python train.py --hidden_size=256 --head_dim=64 --intermediate_size=704 --hidden_act="swiglu" --norm="rmsnorm" --positions="rope" --attn_scale=0.136 --optimizer="adam_atan2" --beta1=0.9 --max_seq_len=512 --doc_mask=true
Each number is 128 + 24 x the weight over its row's rms, rounded and kept within 0 to 255. Layers, rows and columns count from 0. The size above them is the row's rms in percent of the matrix's.

# layer 2 MLP up, 704x256, rms 0.0892, rows 633-641, columns 0-127
size [ 99 107 101  99 103 107 101 100 100]
[[179 165 137 148 142 142 158 135 156 154 129 137 154 129 161 130  81 156 164 167 119 108 116 119 149 147 121 112 135 102 138  81 136  94 128 134 131  98 157 127 127 106  98 129 127 163 157  95 109 113 155 105 140 161 186 161 129  99  99  97  92 172 159  89 112 139 105 171 146 111 140 121 148 130  95 143 124 172  84 143 116 108 115 177 146 114 119 107 153 109 148 122 116 158 115 111 144 109 122 120 137 128 124 148 116 125 156 110 147 133 131 147 145 105 132 148 129 130 139 139 152 114 115 103 112 104  69 132]
 [145 109 121 115  96 119 123 140 142 126 125 128  87 147 120 105 163 148 157 138 134 153 184 122  69 161  92 142 176 145 107 118 132 123 155 191 145 152 160 108 131  79 159 100 137 126 144 141  51 142 126 119 134 144 140 135 126 128 143  98 122 115 110 115 108 135 131 124 120 122 124 147 140 159 159 108 150 125 133 162  79 151 140 127 115 119 146 110 158 121 158 101 174 152 134 156 149 137  91 129 136 122 112 153 109  96 151 121 128 107 133 169 145 117 154 142 162 137 114 134 161  74 101 115 140  80 120  84]
 [125 169 143 124 150 114 121 145 132 112 140 120 101 125 108 146 130  76 125  94  85 152 116 133 118 102 126 147 128 132 174 147  60 135 102 144  88 122 164 129 113 143 122 113 115 104 126 168 117 115 174 119 134 114 123 150 130 153  96  83 137 138 138 112 125 122 130 132 141 138  91 144 164 152 109 140 125 169 137 127 138 147 108 136  82 121 107 123 156 113 158 149 161 141 120 137 131 109 143 105 110 101 117 150 123 163 156 117  92 134 151 114 183 138 128 115 135 105 181  82 125 129 179 110 150  97 140 162]
 [138  81 122 146 123 121 141 113 111 175 129 117 103  83 134 196  97 136 114 151  97 156 133 117 131 130 110 119 128 109 146 107  83 180 165 125 114 145 140 120 149  69 145 135 143  62 156 158 153 100 120 174 113 127  77 120 145 109 125 118 174 140 109 125 151 126 112 135 114 124 134 121 134 117 169 141 126 133 138 115 144 173  67 125 141 102 150 137 109  70 125 109  97 120 109 133 104 129 123 176 109 124 108 140  98 148 131  76  92 134 157 147 156 147 145 115 160 142  98 152 170 131  92 110 149 121 143 156]
 [119 146 160 135 177 158 141 132 165 115 135 129 100  93 106 113 142 103 151 111 127 107 146 108 118 155 115 130 128  91 177 122 122 139 135 133 130 133 170 125 123 122 151 134 120 153  84 150 129 141 100 163 108 167 105 128 141 160 124 163 118 160 141 114 136 113 113 123 120 129 133 114 171 125 128 149 103 113 109 136 130  88 128 127 136 123 133 127 143 114 106 134  73 132 128 149  91 110 138  93 162 134 163 126 172 109 127 138 113 143 133 137 100 108 115 126 141 149  55 106 132 124  91 120 146  99 179 140]
 [147  85 113 128 142 122 129 151 120 139 133 131 116 124 107  88 106 120 117 143 112 127 141 140 146 121 105 112 164 149 165 168 129 110 134 115  88 116 161 106 141  86 172 162 162 102 103 141 114 170 138  77 125 100  70 141 133 120 138  94 104 109 147 102 111 160 120 154 132 113  99 150 146 155 104 102 104  99 116 105 118 108 153 118 183 137  78 147 151 175 120 141 140 156 147 144 176 133 113  73 115 101 137 133  93 183 116 111 103  98 148 116 135 136  79 129 144 149 116 136 106 117 171 122 111 121 120 111]
 [105 117 109 123 130  97 122 141 151 160 132 103 151 171 124 133 168 124 157 150 105 146 132 134 113 111 150 178  92 152 112 103 140 109 145 143  98 173 141 166  94 115 106 128 110 178 132 125 141  86  97 113 156 133 134 128 123 101 117 142 165 103 175 187 147 131 182 156 138 142 140  80 143 151 140 120 137 118 114 118 107 141 138  99 165 144 111 149 150 133  98 119 124  71 133 123 166 152 123 173 149 140 155 107 149 104 121 133 124 126 129 113 151 111 121 158 127 118 117 101 155 153 118 143 152 155 141 141]
 [139  98 125 138 120 130 158 146 140 147 167 131 129 118 120 123 143 131 135 126 136  79 166 141 108 136 136 155 105 165 106 167 120 145 191 148 116 125 170 120 122  91 162 150 102  98 118 135 147 139 133 170  91 117 116 105 135 121  99 113  94 109 146 155 146 117 125 105 146 112 154 124 138 147 123  93 104 141 151  95  99 112  92 112 145 100 137 100  91 126 108 134 132  91  86 123 113 172 203 163 123 162 153 116 157 130 131 111 110 114  95 151  89 115 128 146 138 124 140 138 134 153 159 107 173 156 131 116]
 [113 174 147 147 123 140 142 107 105 130 103 144 127  99 131 153 135 144 138 148 141 109 116 111 142 157  57 125 146 122 147 136  95 159 150  92 154  98 184 133 107 121 145 160 146 114 115 125 106 124 151 111 132 111 108  88  98 150 100 123 156 112  90  94 123  96 120 157 150 105 163  78 110 158 105  99 128 146 147 114 112 102 106 104 122 148 131 130 117 156 108 154  66 151 110 134 122 103 112 118 138 119 185 116  99 150 141 113 138 160 161  90 144 165 110 127  98 157 159 177 101 125 127 114 119 143 151 148]]
# layer 2 MLP down (transposed), 704x256, rms 0.0866, rows 633-640, columns 0-127
size [100 106 103 100 105 105 100 100]
[[111 122  92  95 121 133  94 110 114 126 136 106 102 115 135 123 151 134 108 110 122 135 129 139 103 137 121 147 126 139 138 108 114 113 176 176 148 133  81 115 158 127 120 109 153 118  95  89  88 111 117 150 128 125 100 102 121 118 152 149 118 175  93 164 134  90 140 111 127 123 106 126 111 129 188 136 142 154  98 149 150 117 144 125 117 163  77 104  96  88 109 143 110  93 102 155  83 156 153 133 119 135 125 143 128 157 142  79 113 135 102 131 151 104 119 125  84 115 142 150 127 112 134 132 155 170 144 119]
 [124 163 149 109  93 167 134 136 134  92  97 111 138  68 144 115 147 138 110 102 105 123 121 140  92 102  85 124 122 107 131 103 134 105 118 128 147 126  98 101 109 133 116 152 174 159 153 153 166 163  88 107 131  94 118 139 157 132 114 109 144  85 129 120 102 125 122 149 132 118 164 156 173 118 148 141 119 140 157 141 158 117  93 112 161 131 138 129 154 184 133 131 109 159 136 124 138 170 160  89 183 117 101 147 139  91 140 152 109 158  83 152  96 141 144 155 100 155 143 135 122  83 107 162  94  74 117  97]
 [104 106 107  95 115 130  99 118 149 115 122 132 152  63 110 116 141 112 133 149 161 138 142 162 119 101 107 157 130 146  67 133 137 131 144  92 150 118 142  94 132 170 146 119 107 164 130  68 138 119 165 136 147 146 123 128 103 128 159 108 130 150 201 152 131 120 132  94 139 187  92 131 151 130 174 134 155 125  96 158 133 103 157 145 137 126 141 117 156 131 125 130 118 123 147 156 143 147 153 134 143 121 140 114 173 117 111 131 125  97 136 153 110 149 126 166 149 122 136 152 130 128 120 151 150 131 132  58]
 [122 180 149 120 135 149 140 168 135 117 110 108 105 119 149 157 146 151 137  96 121 108 150 116 154 125 150 142 134  99 147 120 138 136 108 137 138 162  99 135 124 137 153 153 117 140 132 124 142  99  74 113 108 100 113 100 129 153 110 126 107  91  73 145  74 124 128 106 143 125 164 144 129 130 132 104 109  91 171 118 157 132 106 142 140 141 138 142 100 147  90 141 143 123 178 138  80 130 100 124 143 145  57 130 151 161 134 123 157 100 113 132 120 113  80  78 139 150 106 110 185 168 127 178  91 103 142 175]
 [160  95 119 141 151 122 117 129 145 121 143 153 121 100 146 102 125 115 119 150  84  99 112 110 131 104 163 149 145 172 108 122 123 145 108 101 105 136 142 128 123 106 130 171 109  80 105 171  95 146 120 175 140 144 164 148 117 153  94 121 182 152 134  89  88 144 141 137 129 131 107 159 122 153 134 135  80 121 131 126 169 146 154 141 121 134 106 139 110 101 118 134 103  92 107 147 169 167 113 138 114 135 156 134 109 107 128 111 134 171 157 131 110 154  83 129 150 140 113  94  99 118 114 113 175 114 132 122]
 [ 98 138 122 110 115 109  77 123 157 137 114 111 134 142  91 143 130  60 121 135 136 109 127 145 132 136 140 152 146 145 128 140 142 118 168 109 135 147 125 143 139 195 163 151  99 151 166 164 116 129 100 149 167 129  83 102 119 159 119 115 104 151 138 143 112 120 126 147  98 127 187 125 131  98 141 157  98 109 119 161 131 157 103 133 145  73 117 121 140 113 124 176 107 133 149 119 139 127 126 137 138 145 148 126 185  89  95 148 145 174 134 105 134 120 151 135 109 174 160 102 144 138 125 131 123  97  81 138]
 [129 142 187 145 130 153 143 174 154  90 140 129 116 170 116 150 148 113 149 115 156 107 175 120 120 144 130 149 129 120 130  93 111 129 149 104 137 129 114 138 142 135  85 103 141 113 146  97 157 105 126 132 132 132 147 121 160 161 155  98 160  90 103 119 169  94 130 154 127 115  69  88 162 180 134 110 174 153 121 153 137 137 135 121 160 141 118 123 139 106 111 109 123 135 110 140 110 159  90 144 130 131 114 150 134 126 110 148 140  58 129 145 155 139 126 173 110 117  75 152 136 124 118 123 160 123 117 142]
 [131 126 149  97 122 145 127 131 160 133 114 146  76 124 119  96 138 127 127 160 175 104 125 121  95 155 103 128 140 144 127 152 164 141 115  97 142 121 114 137 104 164 114 187 116 146 126 110  90 132 125 135 231 117 146 130 113 130 128 152 134 127 116 125 140 151  99 148 111 134 139  95 119  96 113 164 114 143  96 137 111 172 162 116 116 138 102 144 126 119 113 121 163 135 128 116 160 162 116 121 128 162  98 178 124 138 104 100 164 142 141 145  94 146 145 115 140 143 139 183  83 117 180  78 158 161 139 101]]
# layer 2 MLP gate, 704x256, rms 0.0894, rows 634-641, columns 0-127
size [102  99 106  93 100 100 102 100]
[[138 126  81 162 110 118 125 121 126 146 150 136 122 128 130  80 100 170 104 127 123 135  88 121 155 157  98 128  92 112 127  89 111 113 151  90 133 130 128 173 151 133  86 145 136 162 157 130  99 100 140 126 153 166  91 136  65 132 119 108 136 125 126 139 146 128 129 110 171  72 166 162 107 149 149 134  65 137 145 126 151  89 130  81 117 147 113 119 147 130 102 130 102  50 139 110  82 132  85 141  87 105  77 173 151 136 141  84 133 156 148 104 119 110 108 147 142 133 103 126 142 138 146 108 127 134 147 139]
 [155 152 135 148 132 119 152 119 120 131 153 140 142  74 118 168 145 124 122 148 148 116  97 128 145 134 104 111 100  82 131 144 122 189  68 133 152 130 120 126 161 107 123 146 134 152  79 140 101 139 123 151 100 144 132 119 136 126 112 151 138 115 139 137 113 127 103 156 129 111 119 119 130 145 106 143  84 172 164 113 174  90  99 147 181  74 115  92 121 167 100 140 115 125 132 124 132 146 104 136 115 131 141 122  88 135 150  71 136 167 145 127 142 159 128  96 170 132 109 110 127 152 127 113 103 167  85 132]
 [154 102 119 145  94 130 138 117 136 169 153 184 102 125 136 108 124 108 118 131 116 141 137  94  83 145 123 154 130 150 181  89 109 162 140 113 126 165 129 147 154 145  96 145 101 154 124 114 104 129 135 140 143 149 150 127 145 105 158 126 136 172 158  72 152 123 120 142 164  92  97 170  97 141 109 107 136 101 120 153 131 153  90 121 108 128  96 130 118 161 109 118 112 136 145 162 129 118 116 115  87 130 154 137 131 182 121 125 110 124 139  60 151  68 163 133 147 125 110 137 166 164 130 125 115 127  75 113]
 [121 114  72 143  93  93 155 128 157 168 168 125 110 139 159 125 157 162 109 178 130 163 117 117 147 121 136 159 132 121 132 124 117  78 147 109 129 133 100 146 110 114  97 121 152 144 133 101 125 138 150 136 118 109 120 115 141 146 126  98 159 117 168 101  95 149 125 117 119 150 119 187  95 143 119 131 124 154 151 123 192 162 147 123 125 122 121 101 166 108 135 134 124 120 134 118 139 143 120 149 115 152 115 173  99 121 132 122 108 178 126 100 170 142 108  99 121 162 165 136 130 162 125  80 147 155 110 103]
 [119 155 135 143 127 144 146 137 178 116 154 134 136 112 136 134 120 160 132 170 106 128 109 124 153 135 134 121 122  98 140 127 137 115 127 151 136 182 101 151 152 149 117 163 121 145 168 188 136 103 121 162 107  97 107 116 100 168 110 154 139 154 120 131  62 133 125  88  85 134 168 176 144  89 100 141 115 105 103 121 125 157 108  86 149 168 128 120 145 122 101 141 119 132 148 150  73 141 120 110 142 180 147 123 134 152 153 129 108 152 162 128 101 139 117 118 143 110 122 111 115 113 131  80 179 162 157 145]
 [129 136 109 130 133 120 120 125 125 159 120 165 133 126 125 135 149  94 138 157 112 132 128 114 111 123 148 120 168 147 148 127 152 130 132  94 106 133 139 148 142 135 146 124 147 172  92 122  98 141 120 145 165 106 156  99 123 157 181 144 206 126 156  99 117 115 116  87 160 106 153  91 173 177 112 118 117 105 134 152 137 132 121 123 108 102 107 159 121 111 129  91 136 106 140 108 135 176 121 112 112 186 102 163  94 108 140 104 104  89 177 129 143 130 112 105  90 124 142 149 104 138 126 157 117 132  82 144]
 [124  99 124 119 113 105 125 108 142 149 153  79 103 114 145 183 177  98 128 101 140 145 126  87 166 156 153 132 116 140 176 104 115  94 127 144 152 146  99 146 151 123 151 122 102 126 122 113 113 107 103 110  81 129 111 130 119 171 130  75 169 117 136  93 134 125 133 130 152 151 111 131 131 184 124 182 139 165  78 181 140 164 141 100 112 125 100 142 101 129 171 147 139 156 125 121 130 102 165 123 117 100  89 107 104 107 138 123 104 125 169  85 114 127 135 132 125 107 140 138 100  85  87 112 158 105 100 128]
 [138  83  96 137 114 111 147  83 131  95 114 134 149 152 100 107 174 118 130  86 108 154 151  92 117 108 153 109 116 109 186 146 117 162 128 121 155 121 127 128 154  93  90 138 139 130 122 125 120 147 122 114 123  98 158 115 137 141 140  80 162  91 170 140  99 120 119 106 158 116 136 193 153 133 101 157 134 125 107 138  76 144 155 129 142  79 155  85 149 144 160 136 149 105 150 201 135 111 142 138 112 161  98 138 140 113 127 115 144 103 176 108 125 125 155 140 125 112 106 116 131 124 156  91 111 132  98  79]]